Weights of a small GPT-style language model, trained from scratch on English Wikipedia.
Size: 6 heads of 32 (2 for keys and values), MLP 1024 squared ReLU, vocabulary 2048.
Architecture: learned positions, biases, tied embeddings.
Each number is 50 + 15 x the weight over its row's rms, rounded and kept within 0 to 99. Layers, rows and columns count from 0. The size before them is the row's rms in percent of the matrix's.

# up: layer 5 MLP up, 1024x256, rms 0.0591, rows 274-300, columns 0-127
# down: layer 5 MLP down (transposed), 1024x256, rms 0.0591, rows 274-300, columns 0-127
up274 100:48 59 29 57 43 68 26 59 43 65 71 47 72 71 48 69 71 27 47 58 66 66 54 44 51 50 57 62 64 44 31 26 58 54 35 54 53 45 48 27 23 51 41 33 57 53 48 75 71 75 33 43 57 54 71 37 18 44 46 54 65 61 37 26 35 31 21 48 72 51 42 34 74 59 68 29 39 48 60 61 56 52 35 37 34 57 45 36 51 56 63 80 82 57 65 65 56 55 43 35 40 65 42 61 67 86 35 63 58 68 21 42 38 63 58 95 41 45 55 67 55 33 52 56 43 23 48 50
down274 099:27 69 48 27 70 61 48 58 31 58 61 47 24 42 45 45 33 42 31 67 55 34 72 44 63 69 61 49 58 31 60 70 53 41 56 50 62 66 70 11 52 59 38 47 33 66 55 26 32 90 45 43 42 49 61 30 38 49 57 39 64 46 69 39 61 54 71 40 53 38 43 57 60 59 73 38 34 44 16 49 43 31 50 58 15 38 14 41 59 57 53 57 32 74 31 42 45 62 43 57 50 37 43 20 60 21 42 67 63 45 30 42 60 20 62 49 57 27 66 23 91 29 43 58 46 72 41 32
up275 100:68 47 39 42 66 63 35 34 30 72 65 40 39 47 63 57 50 55 62 35 52 32 59 60 31 22 26 48 42 51 66 41 27 45 13 44 45 65 54 58 25 56 80 47 49 70 44 44 59 84 43 65 35 54 46 68 51 26 54 70 62 58 48 13 49 59 38 73 70 67 67 42 39 36 28 70 62 49 82 44 60 47 31 67 84 51 52 55 61 56 54 32 40 73 47 47 45 42 32 53 51 75 56 28 50 25 38 36 70 46 77 56 33 23 38 60 66 48 41 19 49 18 59 64 44 65 42 43
down275 115:47 31 55 57 66 61 62 49 49 42 64 67 17 36 58 64 67 75 38 44 47 59 57 18 63 45 40 38 69 63 32 60 45 29 54 54 39 65 37 46 55 31 55 65 63 53 80 61 42 69 30 32 36 78 65 35 63 36 68 28 81 26 72 47 63 50 53 26 64 38 56 39 32 43 67 46 60 63 41 67 38 35 36 71 29 54 39 68 47 63 33 37 69 37 33 43 40 53 51 24 45 49 60 75 49 22 62 35 50 37 39 68 57 47 36 83 52 69 36 70 25 58 67 24 27 35 52 71
up276 101:54 46 67 59 74 50 70 17 76 40 45 31 49 43 66 39 24 48 43 62 44 62 44 57 42 35 43 23 16 26 44 43 47 44 66 34 37 42 65 53 56 52 42 30 45 66 49 80 61 54 53 64 67 64 62 43 53 53 56 63 55 77 47 82 73 73 44 42 48 68 54 39 53 57 29 37 70 30 47 55 68 37 33 50 61 52 41 44 79 44 10 72 75 33 66 38 36 55 40 46 58 64 61 50 54 20 55 60 59 34 51 86 59 56 41 37 61 40 74 32 56 32 61 47 50 24 59 34
down276 109:39 41 40 63 39 45 28 68 54 74 52 45 71 50 43 45 42 68 71 47 51 58 71 31 40 54 41 50 61 40 21 65 69 63 76 45 58 60 72 26 51 23 51 53 56 33 57 35 72 38 44 68 50 74 60 63 97 31 31 61 56 25 65 40 40 41 32 31 66 29 43 55 30 65 74 36 63 36 47 58 32 58 77 41 53 72 62 41 57 63 69 67 52 51 58 63 56 48 50 47 49 64 42 57 40 63 59 35 22 75 50 51 49 47 73 63 72 42 36 67 51 46 59 60 64 53 37 79
up277 103:43 59 34 60 47 52 60 29 45 47 68 61 44 89 58 39 23 45 40 25 37 73 33 50 52 50 39 44 68 23 57 52 29 75 50 34 29 38 46 49 60 30 46 59 57 46 49 39 44 64 21 74 85 42 59 62 57 48 64 58 39 40 51 56 54 83 57 56 52 67 43 93 37 33 49 57 49 55 09 54 71 49 51 54 48 40 70 58 38 34 58 44 62 59 66 41 29 51 66 61 44 25 59 63 28 58 45 46 47 53 47 50 53 72 31 63 30 28 50 55 61 50 46 32 63 53 43 62
down277 106:48 44 53 54 34 50 54 74 33 67 62 60 38 31 47 43 46 36 30 49 43 33 57 33 23 62 48 66 43 43 70 37 45 35 39 30 50 34 21 67 28 48 68 47 78 54 06 57 67 43 39 41 49 55 24 67 59 33 41 42 52 61 60 28 53 82 54 37 27 43 36 73 35 99 61 40 25 51 67 67 45 50 41 46 45 59 45 38 43 45 82 53 20 53 39 42 60 60 38 31 28 45 37 45 45 40 41 71 56 70 50 59 52 37 29 31 33 46 46 66 32 39 74 43 24 60 63 47
up278 104:16 34 62 63 46 70 46 61 34 24 40 79 66 29 42 46 52 48 61 31 31 47 69 37 50 38 46 39 26 43 40 30 68 41 46 63 38 24 61 50 65 24 48 43 49 47 45 73 51 58 73 35 38 63 74 70 40 53 65 37 39 31 40 67 54 43 62 60 26 61 75 45 31 59 52 32 46 50 54 65 46 20 50 46 54 52 38 48 52 35 37 45 65 69 45 61 28 53 37 52 84 48 41 63 32 28 52 61 51 69 58 31 28 54 37 59 49 17 65 46 45 50 33 41 39 41 68 42
down278 104:53 51 53 54 74 53 39 67 44 68 55 38 57 78 62 63 40 57 46 41 46 69 59 45 41 70 74 45 41 57 63 52 47 45 39 70 53 49 49 41 70 85 61 33 53 53 42 53 68 25 44 58 31 39 59 72 20 69 56 71 73 41 37 09 33 39 56 54 45 43 29 38 47 63 48 32 70 33 47 43 47 42 20 25 27 56 52 30 51 30 49 53 81 54 61 66 30 54 72 54 41 68 65 59 47 43 42 32 38 40 31 51 45 64 57 47 25 47 58 52 48 70 78 58 57 58 13 45
up279 104:33 50 29 29 81 71 35 39 35 60 20 60 42 38 49 33 65 59 30 54 26 29 60 30 60 15 64 45 49 29 33 45 37 31 26 53 54 48 55 39 30 58 47 68 42 45 41 62 56 56 57 85 53 73 61 42 62 39 53 64 50 39 78 85 45 60 48 56 86 54 43 51 54 55 31 51 64 25 30 39 47 54 51 46 77 41 39 61 52 56 30 55 40 60 24 55 34 34 64 21 60 40 28 77 53 44 31 51 44 25 38 70 44 51 53 33 61 49 41 70 40 45 67 64 58 59 61 42
down279 105:74 56 40 37 58 64 63 43 65 41 68 61 62 20 56 51 53 51 33 55 19 32 58 73 52 24 48 72 45 44 34 58 58 53 47 64 53 40 42 40 54 39 56 64 35 49 41 32 33 39 62 43 46 84 27 52 32 52 41 39 49 36 56 55 58 36 72 73 72 60 59 47 50 21 46 60 37 52 30 59 29 53 44 30 51 67 44 62 41 52 49 53 54 34 45 37 61 38 54 44 58 59 29 43 40 31 61 48 58 54 43 45 59 47 44 38 65 56 18 62 69 71 45 45 70 49 54 77
up280 102:35 52 48 45 70 52 42 59 76 59 50 56 61 62 39 48 59 49 39 40 55 51 68 49 36 31 88 44 68 38 60 37 70 50 53 48 41 71 76 24 47 47 63 21 48 54 59 61 67 66 67 47 63 41 69 55 19 42 38 51 57 52 40 59 63 57 69 40 69 75 32 66 51 69 45 24 59 34 52 49 40 42 46 71 29 36 46 81 64 72 50 49 21 56 43 44 47 36 52 45 31 49 51 73 50 42 31 57 70 41 54 47 49 69 95 29 53 36 44 66 40 30 38 52 39 64 38 51
down280 102:46 73 43 47 57 37 44 35 66 33 26 56 42 42 53 46 38 50 75 44 66 54 52 77 49 34 58 37 46 31 43 41 60 54 44 63 37 40 11 81 48 45 75 67 38 33 30 41 42 58 20 62 41 42 38 39 54 50 47 67 34 58 62 60 36 54 68 38 43 79 70 72 43 40 58 69 68 68 35 70 36 53 46 29 51 55 62 51 46 35 70 77 48 68 50 64 54 58 69 73 30 57 43 43 51 51 65 48 48 50 35 58 59 79 57 53 89 57 41 30 33 37 45 29 48 65 39 45
up281 099:46 53 56 27 45 50 23 28 53 25 31 46 44 64 40 51 62 22 63 29 35 45 50 68 39 51 50 70 39 68 47 33 31 42 63 54 76 83 59 73 26 63 66 49 67 25 39 23 72 32 57 25 52 44 37 59 41 55 56 32 56 48 37 40 58 44 42 29 36 16 40 61 56 80 43 41 25 57 40 60 69 58 48 61 46 66 71 36 53 47 43 29 48 45 71 81 34 69 36 67 80 63 51 62 52 61 38 59 46 41 78 49 58 68 51 49 37 67 25 33 47 58 49 60 35 51 65 31
down281 094:56 53 55 35 50 69 59 56 39 59 27 47 30 37 51 52 65 47 43 57 56 44 48 30 56 63 23 35 74 90 32 68 37 41 68 76 22 50 57 62 26 42 67 58 68 77 67 67 49 73 68 54 60 51 55 43 89 38 22 60 50 61 74 85 42 55 60 69 60 29 68 18 39 69 58 29 67 57 81 54 44 68 66 37 50 76 39 77 37 61 71 61 28 58 59 48 52 70 41 53 38 45 38 49 16 68 59 63 52 47 42 43 55 16 58 52 67 73 39 61 54 49 56 34 56 21 52 54
up282 115:63 29 56 48 33 82 93 27 56 47 24 47 36 72 35 22 65 51 48 45 67 61 75 35 28 39 61 65 36 41 36 52 54 64 51 32 44 51 71 48 28 38 44 64 54 34 42 29 45 66 43 63 54 54 60 54 22 49 45 57 26 24 68 51 67 73 54 53 40 35 21 53 34 86 69 48 50 55 68 53 53 50 40 36 62 73 61 49 50 56 68 84 43 62 61 65 33 61 52 76 36 51 08 44 47 44 51 45 31 28 32 69 70 49 55 76 54 47 35 40 61 42 41 67 53 46 38 55
down282 099:79 43 55 24 42 59 52 65 46 52 48 54 47 62 85 49 52 33 45 38 41 52 60 53 37 60 64 42 48 46 33 63 28 36 70 67 46 36 81 66 32 21 40 55 54 58 71 68 45 24 40 43 75 61 62 36 67 58 39 38 25 47 53 24 83 44 49 42 33 47 38 47 38 57 43 24 63 54 58 42 54 64 62 49 41 52 60 51 79 63 41 57 55 29 36 25 67 27 57 58 33 61 39 40 31 47 34 41 48 52 45 55 77 63 26 35 73 51 21 59 64 35 66 50 54 63 22 47
up283 089:54 52 60 64 43 23 65 47 30 68 59 48 65 49 26 39 49 68 83 38 52 46 57 51 51 15 38 54 48 58 55 49 56 51 68 55 38 22 60 51 17 34 50 43 19 57 59 42 72 30 71 54 31 44 29 70 23 59 57 31 54 63 32 49 45 56 53 34 18 45 57 41 61 39 40 63 76 34 84 77 68 31 65 55 43 40 56 45 34 62 51 27 78 60 37 52 35 62 48 43 32 51 36 53 34 41 41 63 52 40 14 54 06 59 69 42 11 71 44 44 63 63 48 58 56 21 47 37
down283 095:28 74 53 67 51 48 42 48 66 31 24 39 73 49 61 28 92 45 57 43 61 36 54 47 31 70 82 58 36 48 42 69 62 43 28 49 44 33 22 59 56 34 46 67 50 50 38 28 06 47 55 36 64 53 74 58 42 55 50 11 70 56 40 52 61 77 60 62 74 32 65 52 59 64 53 49 44 57 57 53 38 45 22 43 53 46 11 41 67 46 48 58 33 46 61 60 51 45 57 47 26 53 59 40 59 37 33 53 55 58 44 39 69 55 57 46 52 33 71 70 53 78 95 39 38 49 77 44
up284 099:41 21 33 76 41 26 53 46 48 70 45 49 38 21 42 64 37 62 62 52 54 49 47 62 59 43 35 49 48 53 54 57 39 64 50 44 55 54 44 32 41 66 38 37 47 50 56 58 43 35 36 14 53 91 41 42 32 68 82 70 55 59 08 44 69 60 53 42 43 26 59 56 44 49 39 60 47 17 38 66 23 39 38 47 58 30 46 67 54 59 19 10 40 67 47 60 36 33 85 85 21 28 48 34 63 54 34 44 65 72 74 44 58 34 56 57 58 66 52 86 60 46 55 45 40 61 46 37
down284 097:35 61 88 81 40 41 42 39 33 50 57 79 54 46 59 30 58 24 24 36 68 38 68 18 49 47 69 77 72 64 44 43 45 36 64 58 46 70 21 36 73 26 62 75 43 29 49 62 44 73 49 37 44 41 36 49 57 41 65 63 51 66 72 61 57 48 61 75 49 56 46 43 58 48 55 55 66 56 37 31 59 48 22 39 35 65 54 40 63 63 52 64 35 57 48 27 54 43 28 60 57 54 57 25 37 40 50 46 49 32 42 46 34 46 39 43 51 52 38 46 42 47 56 02 55 37 47 52
up285 097:44 44 69 40 64 41 34 31 46 68 25 45 64 47 48 39 75 39 52 42 52 44 44 36 24 30 74 35 43 63 55 43 48 52 67 61 45 55 26 71 50 49 59 43 44 50 51 77 32 74 47 87 29 60 71 77 58 52 59 55 77 41 43 56 53 63 53 56 63 48 47 52 25 73 47 53 45 66 38 41 20 57 71 38 85 32 56 61 57 47 32 61 79 43 48 73 64 52 29 51 53 58 57 71 31 40 12 56 47 44 43 37 56 21 43 40 61 40 46 34 04 74 55 51 55 47 41 48
down285 097:36 32 57 17 76 49 45 45 54 28 25 79 59 67 66 41 29 64 40 76 53 45 57 37 63 71 60 58 33 37 33 34 43 45 60 33 51 45 60 44 66 48 35 72 69 51 43 41 44 51 28 62 70 54 57 55 48 41 28 63 51 28 53 39 41 59 49 34 51 00 39 43 54 55 46 31 25 27 62 59 44 47 33 43 51 67 40 45 46 64 44 55 38 18 44 73 56 73 71 31 55 36 53 44 45 58 57 67 60 40 28 60 41 21 77 52 49 44 44 34 46 36 71 28 29 27 32 26
up286 101:50 31 52 41 57 14 82 53 43 69 62 54 59 28 39 41 58 48 52 66 39 46 64 52 52 60 56 41 47 44 44 51 53 48 44 39 40 39 56 61 28 54 57 63 56 33 72 41 58 63 48 28 88 66 33 49 38 37 39 52 19 41 61 60 70 41 41 59 35 44 27 70 50 79 41 54 88 14 51 36 49 14 47 43 39 44 50 64 77 59 51 63 46 68 14 59 42 69 49 53 05 51 58 40 37 51 51 42 55 53 58 30 30 45 38 67 40 71 32 57 57 56 55 48 39 48 66 52
down286 104:64 58 58 31 55 28 51 77 33 56 35 65 68 68 48 52 54 76 53 45 68 50 65 75 63 60 51 48 44 51 71 57 33 56 63 54 47 62 47 39 75 57 27 66 29 89 54 47 59 66 61 34 33 47 43 52 77 75 54 53 34 28 45 62 39 57 27 05 51 75 52 32 61 30 47 34 42 51 67 52 58 65 49 59 35 34 32 47 29 69 55 83 50 43 25 76 79 53 29 53 49 76 27 41 32 37 54 62 59 66 32 41 30 47 32 43 52 40 39 55 44 59 76 45 32 40 57 51
up287 099:43 45 51 73 37 72 72 23 45 66 24 55 48 31 44 78 38 38 64 44 31 31 53 60 54 55 64 38 58 33 78 46 63 39 36 61 44 30 53 34 69 41 22 65 53 73 50 32 42 52 40 57 73 51 63 44 34 56 51 51 50 39 56 61 24 37 25 49 49 60 38 64 34 35 42 61 33 50 40 28 54 36 80 60 78 36 41 35 45 45 68 28 65 58 22 28 34 51 39 23 62 39 13 53 67 63 23 66 46 49 67 45 43 42 21 51 68 42 48 46 43 65 50 55 59 58 53 53
down287 094:38 55 30 70 47 37 50 51 60 47 43 55 62 51 37 55 50 35 46 56 50 48 70 29 47 30 56 45 52 70 84 46 27 35 36 52 34 72 64 50 71 60 40 38 41 70 24 29 34 66 67 18 26 47 53 40 56 46 48 36 34 42 35 28 24 61 71 80 35 55 63 68 52 57 43 63 26 69 28 44 49 22 34 46 43 52 51 33 45 55 34 50 61 38 51 55 48 72 37 64 73 50 79 94 47 46 55 46 40 69 60 65 45 43 50 33 67 50 21 47 49 71 56 15 24 39 55 48
up288 103:42 44 39 65 34 58 42 59 84 29 26 71 35 48 52 35 41 52 45 39 59 34 54 53 69 56 52 56 59 77 31 31 65 58 44 63 61 40 48 58 53 52 51 45 55 41 57 80 57 64 60 37 33 75 42 45 36 59 56 49 54 48 42 23 47 52 37 63 54 68 48 45 46 60 66 37 32 27 31 47 68 31 63 62 30 58 52 91 40 74 56 47 69 82 50 46 41 49 58 47 34 32 36 40 52 38 64 37 40 73 72 54 77 37 51 29 73 75 51 41 57 46 53 74 26 46 76 62
down288 104:48 59 72 54 38 25 49 49 54 62 44 36 80 50 59 59 31 75 57 33 49 89 51 65 33 29 50 48 73 87 39 55 34 40 48 40 47 30 65 60 64 74 38 59 78 50 56 48 77 45 20 56 68 68 40 44 54 80 55 40 64 48 46 42 66 60 41 38 63 55 63 42 47 48 26 40 46 65 55 62 45 48 72 67 45 61 35 52 52 77 64 48 44 47 39 73 36 63 49 63 27 46 34 44 58 38 74 40 74 52 46 39 27 36 48 58 19 54 53 55 36 53 44 79 58 16 49 34
up289 085:50 56 76 49 51 28 51 48 44 37 37 37 25 40 28 43 55 49 61 27 45 29 53 57 75 39 72 62 41 69 57 67 62 44 29 38 70 70 50 54 48 71 43 37 49 58 68 33 38 58 49 50 35 69 37 29 50 58 55 70 50 56 57 28 52 63 54 51 52 44 34 49 61 36 28 43 48 38 41 67 46 47 50 32 05 53 51 71 36 63 13 37 56 16 31 31 51 26 54 64 58 27 66 54 41 67 59 72 60 58 54 50 47 73 51 63 47 54 67 42 51 62 49 53 54 61 61 67
down289 075:34 52 29 40 48 37 36 26 56 38 34 34 48 61 52 61 43 25 57 41 28 30 38 43 79 77 72 34 66 55 49 33 64 38 49 63 59 57 46 69 50 30 33 84 88 44 31 45 40 29 27 51 40 74 82 77 52 44 32 56 45 73 49 74 72 61 64 62 74 48 37 72 47 62 43 31 61 56 54 23 51 44 58 49 21 50 55 26 56 74 47 67 47 63 36 49 76 40 56 33 31 52 31 67 56 58 55 48 42 75 29 40 46 76 38 28 62 63 37 53 71 55 46 99 57 48 30 34
up290 099:29 39 64 42 43 32 58 48 51 42 58 29 54 27 64 56 48 57 69 36 27 40 52 54 57 41 53 63 45 14 96 53 15 49 45 68 29 25 55 55 62 52 32 40 61 33 54 52 58 39 46 38 45 48 49 70 42 51 21 53 46 61 61 41 30 51 56 57 47 68 56 39 57 51 48 41 82 78 28 48 56 71 49 31 36 45 60 65 55 34 50 50 65 40 37 60 37 16 59 45 59 52 21 41 35 55 35 40 78 45 32 38 29 42 38 48 50 33 40 40 71 41 59 37 48 48 46 42
down290 108:42 45 29 42 29 47 61 75 70 51 71 48 42 20 27 38 43 46 31 57 62 63 74 50 45 26 43 52 31 54 62 25 31 41 61 51 70 61 41 51 33 64 55 27 37 26 32 77 42 46 47 32 35 35 44 58 63 72 62 48 47 62 52 48 29 66 33 49 22 78 53 74 62 64 40 69 37 57 58 46 49 75 45 37 61 58 36 44 45 32 82 55 48 60 57 29 83 37 76 44 38 40 49 49 49 36 63 42 28 75 46 72 49 47 58 33 37 79 31 67 29 47 48 42 37 21 59 41
up291 098:62 78 58 73 36 64 16 31 40 42 35 45 67 54 33 72 48 47 31 60 79 45 43 71 58 43 41 23 75 64 81 31 43 44 53 60 48 54 25 46 71 54 63 38 57 41 68 58 58 54 33 44 68 57 50 53 53 48 44 44 60 32 49 31 54 36 69 60 61 24 64 69 50 38 42 42 47 35 42 48 38 59 30 51 68 55 45 29 61 44 68 54 61 31 59 24 63 51 51 67 29 66 44 81 77 22 39 35 58 49 56 72 49 73 50 53 56 34 41 51 56 75 76 48 61 70 50 39
down291 102:41 48 43 23 68 73 70 32 36 36 39 00 48 67 25 61 44 50 39 50 44 69 48 37 46 57 62 37 46 33 58 40 66 44 45 57 61 59 60 49 63 43 41 52 33 07 65 59 41 43 66 46 72 58 59 36 38 71 56 69 46 57 56 58 32 74 47 58 61 55 61 35 34 54 63 67 39 35 32 63 40 39 74 59 38 39 56 48 35 61 47 80 72 07 43 51 52 68 52 40 42 55 65 40 57 49 47 58 53 19 48 35 73 73 64 35 70 59 52 30 41 66 79 39 70 42 61 54
up292 100:28 43 51 40 67 44 56 39 56 65 40 48 36 45 81 37 71 63 13 59 58 56 35 52 59 38 74 75 52 57 37 44 86 50 66 62 38 36 58 55 72 52 43 54 51 38 76 60 75 47 65 16 62 58 30 60 39 70 19 68 39 33 33 39 22 43 38 63 61 54 31 30 58 58 52 36 39 50 68 32 34 72 62 44 48 47 51 79 56 52 23 71 39 40 52 48 35 37 40 33 51 57 41 41 85 53 40 49 79 52 47 41 85 35 51 72 40 49 38 43 51 80 52 44 57 79 47 42
down292 094:42 60 57 38 41 60 74 28 62 57 80 60 53 28 43 44 45 34 51 34 50 77 68 52 55 70 61 55 32 38 29 40 45 57 40 59 54 46 64 55 57 52 48 46 23 39 30 80 64 70 39 48 54 65 43 53 43 55 77 45 68 54 49 22 40 56 55 36 62 47 56 74 54 67 52 51 93 28 62 58 53 38 28 49 71 57 71 40 45 77 71 54 49 84 60 48 61 67 56 72 45 31 64 31 42 38 85 36 55 62 29 63 47 40 56 65 67 44 39 35 54 61 60 47 64 44 45 79
up293 101:25 67 61 44 35 50 59 66 47 45 43 34 61 62 55 66 39 47 17 78 36 64 59 21 29 45 29 35 58 46 36 32 42 65 49 50 48 54 54 58 43 53 49 45 45 45 51 72 51 45 33 56 54 65 35 67 44 63 42 62 50 31 19 57 75 50 34 48 35 36 69 47 63 40 39 59 42 41 37 39 48 21 37 24 49 65 45 80 44 29 41 50 27 60 37 23 75 41 49 22 37 54 55 44 68 57 46 58 55 36 62 67 57 58 44 62 62 82 43 73 42 56 44 52 40 53 49 53
down293 103:38 43 42 61 36 39 62 37 38 66 29 33 74 43 33 52 41 41 29 33 71 46 63 57 50 50 07 38 44 62 33 80 56 23 34 37 73 47 40 70 23 47 12 47 65 45 50 45 35 80 48 23 74 46 65 25 52 53 61 48 48 49 41 58 27 60 49 45 46 45 75 81 84 42 45 63 51 46 61 85 56 47 42 33 48 57 50 40 59 75 45 62 47 77 56 63 63 43 52 73 43 79 17 32 50 40 39 61 39 54 60 30 82 28 36 58 61 76 57 42 60 65 43 67 64 39 75 66
up294 084:16 77 53 46 47 46 48 47 59 37 48 28 64 37 39 72 42 63 45 39 41 46 31 34 69 48 35 49 56 55 38 32 42 50 50 68 41 71 81 63 40 31 33 57 43 44 36 46 50 42 56 44 59 32 30 67 80 53 69 49 39 26 71 72 56 51 51 63 51 49 48 47 59 38 70 47 24 48 56 96 51 46 47 35 46 48 50 51 59 37 85 41 40 29 42 30 56 57 37 44 44 47 67 46 50 58 35 38 27 51 58 78 43 39 37 35 65 46 46 42 24 53 38 52 41 65 44 00
down294 097:53 31 36 54 66 49 64 49 56 60 55 75 57 68 45 26 59 78 56 36 47 82 39 55 52 46 51 48 73 58 68 69 50 56 59 55 38 33 38 67 39 58 70 59 37 44 58 81 71 61 36 54 59 53 66 35 36 75 72 46 38 69 75 23 62 71 44 24 50 46 46 51 82 46 66 64 49 69 34 33 51 76 68 85 44 54 46 51 73 55 39 81 30 72 64 36 48 78 50 46 78 45 46 15 53 35 31 56 40 78 45 65 50 48 57 56 35 91 53 57 23 49 69 77 90 62 76 56
up295 106:25 66 26 56 38 45 52 33 37 53 65 40 54 31 55 67 43 42 48 12 38 62 34 33 75 48 30 49 37 53 27 56 52 38 36 56 25 65 66 75 70 55 38 56 59 65 59 55 72 25 33 58 51 50 64 59 36 56 35 67 84 51 41 48 59 59 36 66 39 62 11 53 70 47 74 45 36 57 49 51 52 73 60 27 74 37 48 33 47 36 57 69 64 38 39 46 49 44 42 42 67 55 45 81 39 57 62 30 53 23 53 50 35 47 40 55 32 60 45 52 47 56 58 46 59 56 42 69
down295 105:37 60 24 22 56 61 39 36 62 39 66 48 34 57 46 75 18 53 89 53 57 69 78 62 53 53 57 58 52 52 64 52 70 47 72 52 37 71 70 54 32 54 30 54 39 66 38 59 38 37 52 64 33 50 42 62 37 55 65 64 70 52 47 56 23 36 61 53 48 39 49 63 37 59 57 51 42 37 42 50 53 47 57 51 75 51 40 54 69 58 69 33 21 68 66 50 25 34 25 59 39 98 20 32 54 40 44 18 32 36 56 58 48 44 51 52 42 85 29 80 29 51 35 74 40 48 72 30
up296 107:56 79 84 48 25 35 46 56 68 42 63 43 48 58 64 72 54 49 47 38 33 34 71 44 46 49 47 48 60 25 57 38 54 71 30 62 42 52 24 22 49 18 61 58 45 44 42 38 44 54 44 45 42 52 48 38 58 37 36 36 64 35 14 76 44 40 90 41 46 47 54 44 89 78 65 27 54 50 54 78 47 46 20 56 33 44 70 50 73 68 62 40 34 47 57 29 23 41 62 38 53 54 36 47 51 45 36 51 43 71 51 36 22 68 53 76 32 34 54 81 62 55 52 56 57 46 33 23
down296 113:72 62 86 57 78 69 47 84 43 32 66 58 59 66 49 57 41 62 49 49 64 41 49 99 69 57 67 92 47 64 34 66 42 51 38 65 52 81 60 57 35 43 35 33 94 48 65 51 43 47 54 27 56 44 26 62 59 64 57 71 34 38 65 65 40 50 42 30 51 50 75 50 43 59 54 26 49 36 68 77 46 49 15 54 39 03 52 56 38 59 61 65 46 30 38 59 47 41 37 33 46 59 23 40 59 29 60 49 71 34 62 46 57 36 56 43 70 19 56 72 38 51 27 38 59 80 59 49
up297 101:48 50 48 56 42 36 36 48 33 61 15 52 51 52 61 55 66 63 32 33 67 62 41 33 55 59 51 47 29 36 33 42 52 49 63 51 60 37 70 57 50 64 78 72 46 35 45 61 72 44 26 52 44 66 58 20 33 61 33 67 52 45 61 55 83 43 69 49 53 59 55 53 39 25 63 26 19 54 62 58 62 35 42 56 50 54 67 35 38 44 71 52 49 52 26 62 49 64 55 39 38 81 47 28 46 51 22 65 49 57 70 71 47 49 31 46 52 30 68 65 52 66 70 32 65 51 57 49
down297 108:37 39 43 67 49 50 51 84 21 42 32 71 60 33 83 37 31 47 43 16 63 86 26 44 60 44 38 41 56 44 54 57 62 67 69 62 61 56 46 43 64 78 61 58 41 27 45 65 52 74 52 36 56 78 42 80 53 46 73 63 69 47 61 60 52 75 43 53 48 73 48 43 46 56 43 47 48 42 48 26 50 64 67 43 70 42 27 50 53 57 74 53 73 57 52 75 68 78 36 39 52 54 57 38 55 59 56 55 53 48 51 62 39 51 41 38 98 75 40 45 74 72 66 61 62 63 33 30
up298 094:80 68 75 56 57 44 61 37 36 65 49 41 40 58 37 64 46 43 64 21 16 48 37 35 32 73 58 47 43 33 58 61 55 57 80 39 54 35 57 21 42 52 75 27 58 46 80 23 61 46 79 59 47 46 32 48 60 62 65 66 32 62 29 33 60 38 39 36 42 30 51 39 56 50 52 73 35 27 35 63 37 48 21 39 66 46 92 51 15 54 89 45 60 43 15 58 78 49 61 68 36 70 33 75 59 55 39 45 48 51 30 42 70 65 85 64 55 37 36 40 48 76 67 74 34 67 57 50
down298 090:46 48 60 26 18 37 58 48 53 63 64 52 51 54 31 61 66 61 10 29 46 53 38 59 58 39 33 40 38 56 60 38 33 39 43 54 64 38 58 46 47 57 65 31 40 39 47 55 40 64 36 69 83 41 41 11 46 63 45 56 31 51 86 62 33 42 40 42 34 49 49 55 39 68 51 49 46 52 38 18 79 74 57 64 30 57 41 67 45 55 66 39 52 19 22 41 41 56 47 19 25 55 50 43 45 22 47 40 54 60 92 75 52 52 56 51 44 41 51 42 76 63 51 37 74 48 50 58
up299 094:76 33 51 56 57 53 58 32 59 55 26 48 25 64 46 32 36 46 39 42 64 35 58 57 60 35 43 67 55 48 52 20 31 85 20 73 29 60 62 50 29 62 46 56 73 65 35 84 37 31 47 43 56 46 60 73 36 74 55 44 60 59 46 17 32 45 39 53 49 67 48 73 57 56 45 52 44 27 47 33 70 19 63 74 44 65 38 62 46 36 53 67 36 72 47 45 55 29 53 48 44 62 41 41 59 49 56 59 53 23 75 69 79 22 65 29 47 34 60 56 53 40 57 64 41 43 41 45
down299 101:48 35 73 42 55 54 80 46 17 53 59 41 32 47 51 43 51 32 54 56 55 54 36 71 19 47 68 29 53 65 63 82 49 60 51 63 50 40 60 43 51 43 55 47 34 53 37 36 53 65 23 46 70 36 57 61 43 59 43 43 41 43 46 71 13 75 33 41 57 81 60 59 49 43 37 41 53 60 86 61 45 55 99 50 31 58 64 28 50 61 93 51 74 72 52 57 45 41 39 46 63 53 53 24 59 48 21 42 71 60 24 59 78 47 50 36 50 54 33 53 39 50 50 41 48 50 54 39
up300 090:51 61 55 65 54 45 39 30 54 54 35 51 52 55 21 64 45 36 74 51 60 45 37 64 54 45 62 31 38 40 52 09 34 26 23 68 46 27 17 62 41 70 64 47 36 24 28 55 73 70 39 44 56 60 63 20 75 33 42 45 39 44 52 35 42 62 67 43 46 36 54 45 55 76 54 37 53 62 35 37 77 59 74 30 29 45 41 77 53 41 62 72 64 69 14 34 46 67 53 34 71 31 57 63 56 55 63 41 50 57 57 46 38 41 58 34 60 65 27 53 41 52 36 32 34 33 23 34
down300 082:45 43 35 55 52 51 49 57 54 48 43 41 38 33 56 45 72 69 40 48 39 51 59 38 62 14 65 53 50 67 56 42 54 54 44 33 73 53 46 62 55 60 81 61 41 37 38 45 59 23 15 46 37 36 55 53 62 52 45 52 72 55 28 47 57 61 67 51 63 26 35 62 54 58 36 58 23 52 32 54 50 30 43 39 50 57 43 56 58 10 42 47 53 33 52 41 23 36 64 83 89 55 56 40 45 50 75 57 37 63 33 65 26 77 55 46 40 46 40 35 42 65 64 39 50 38 52 37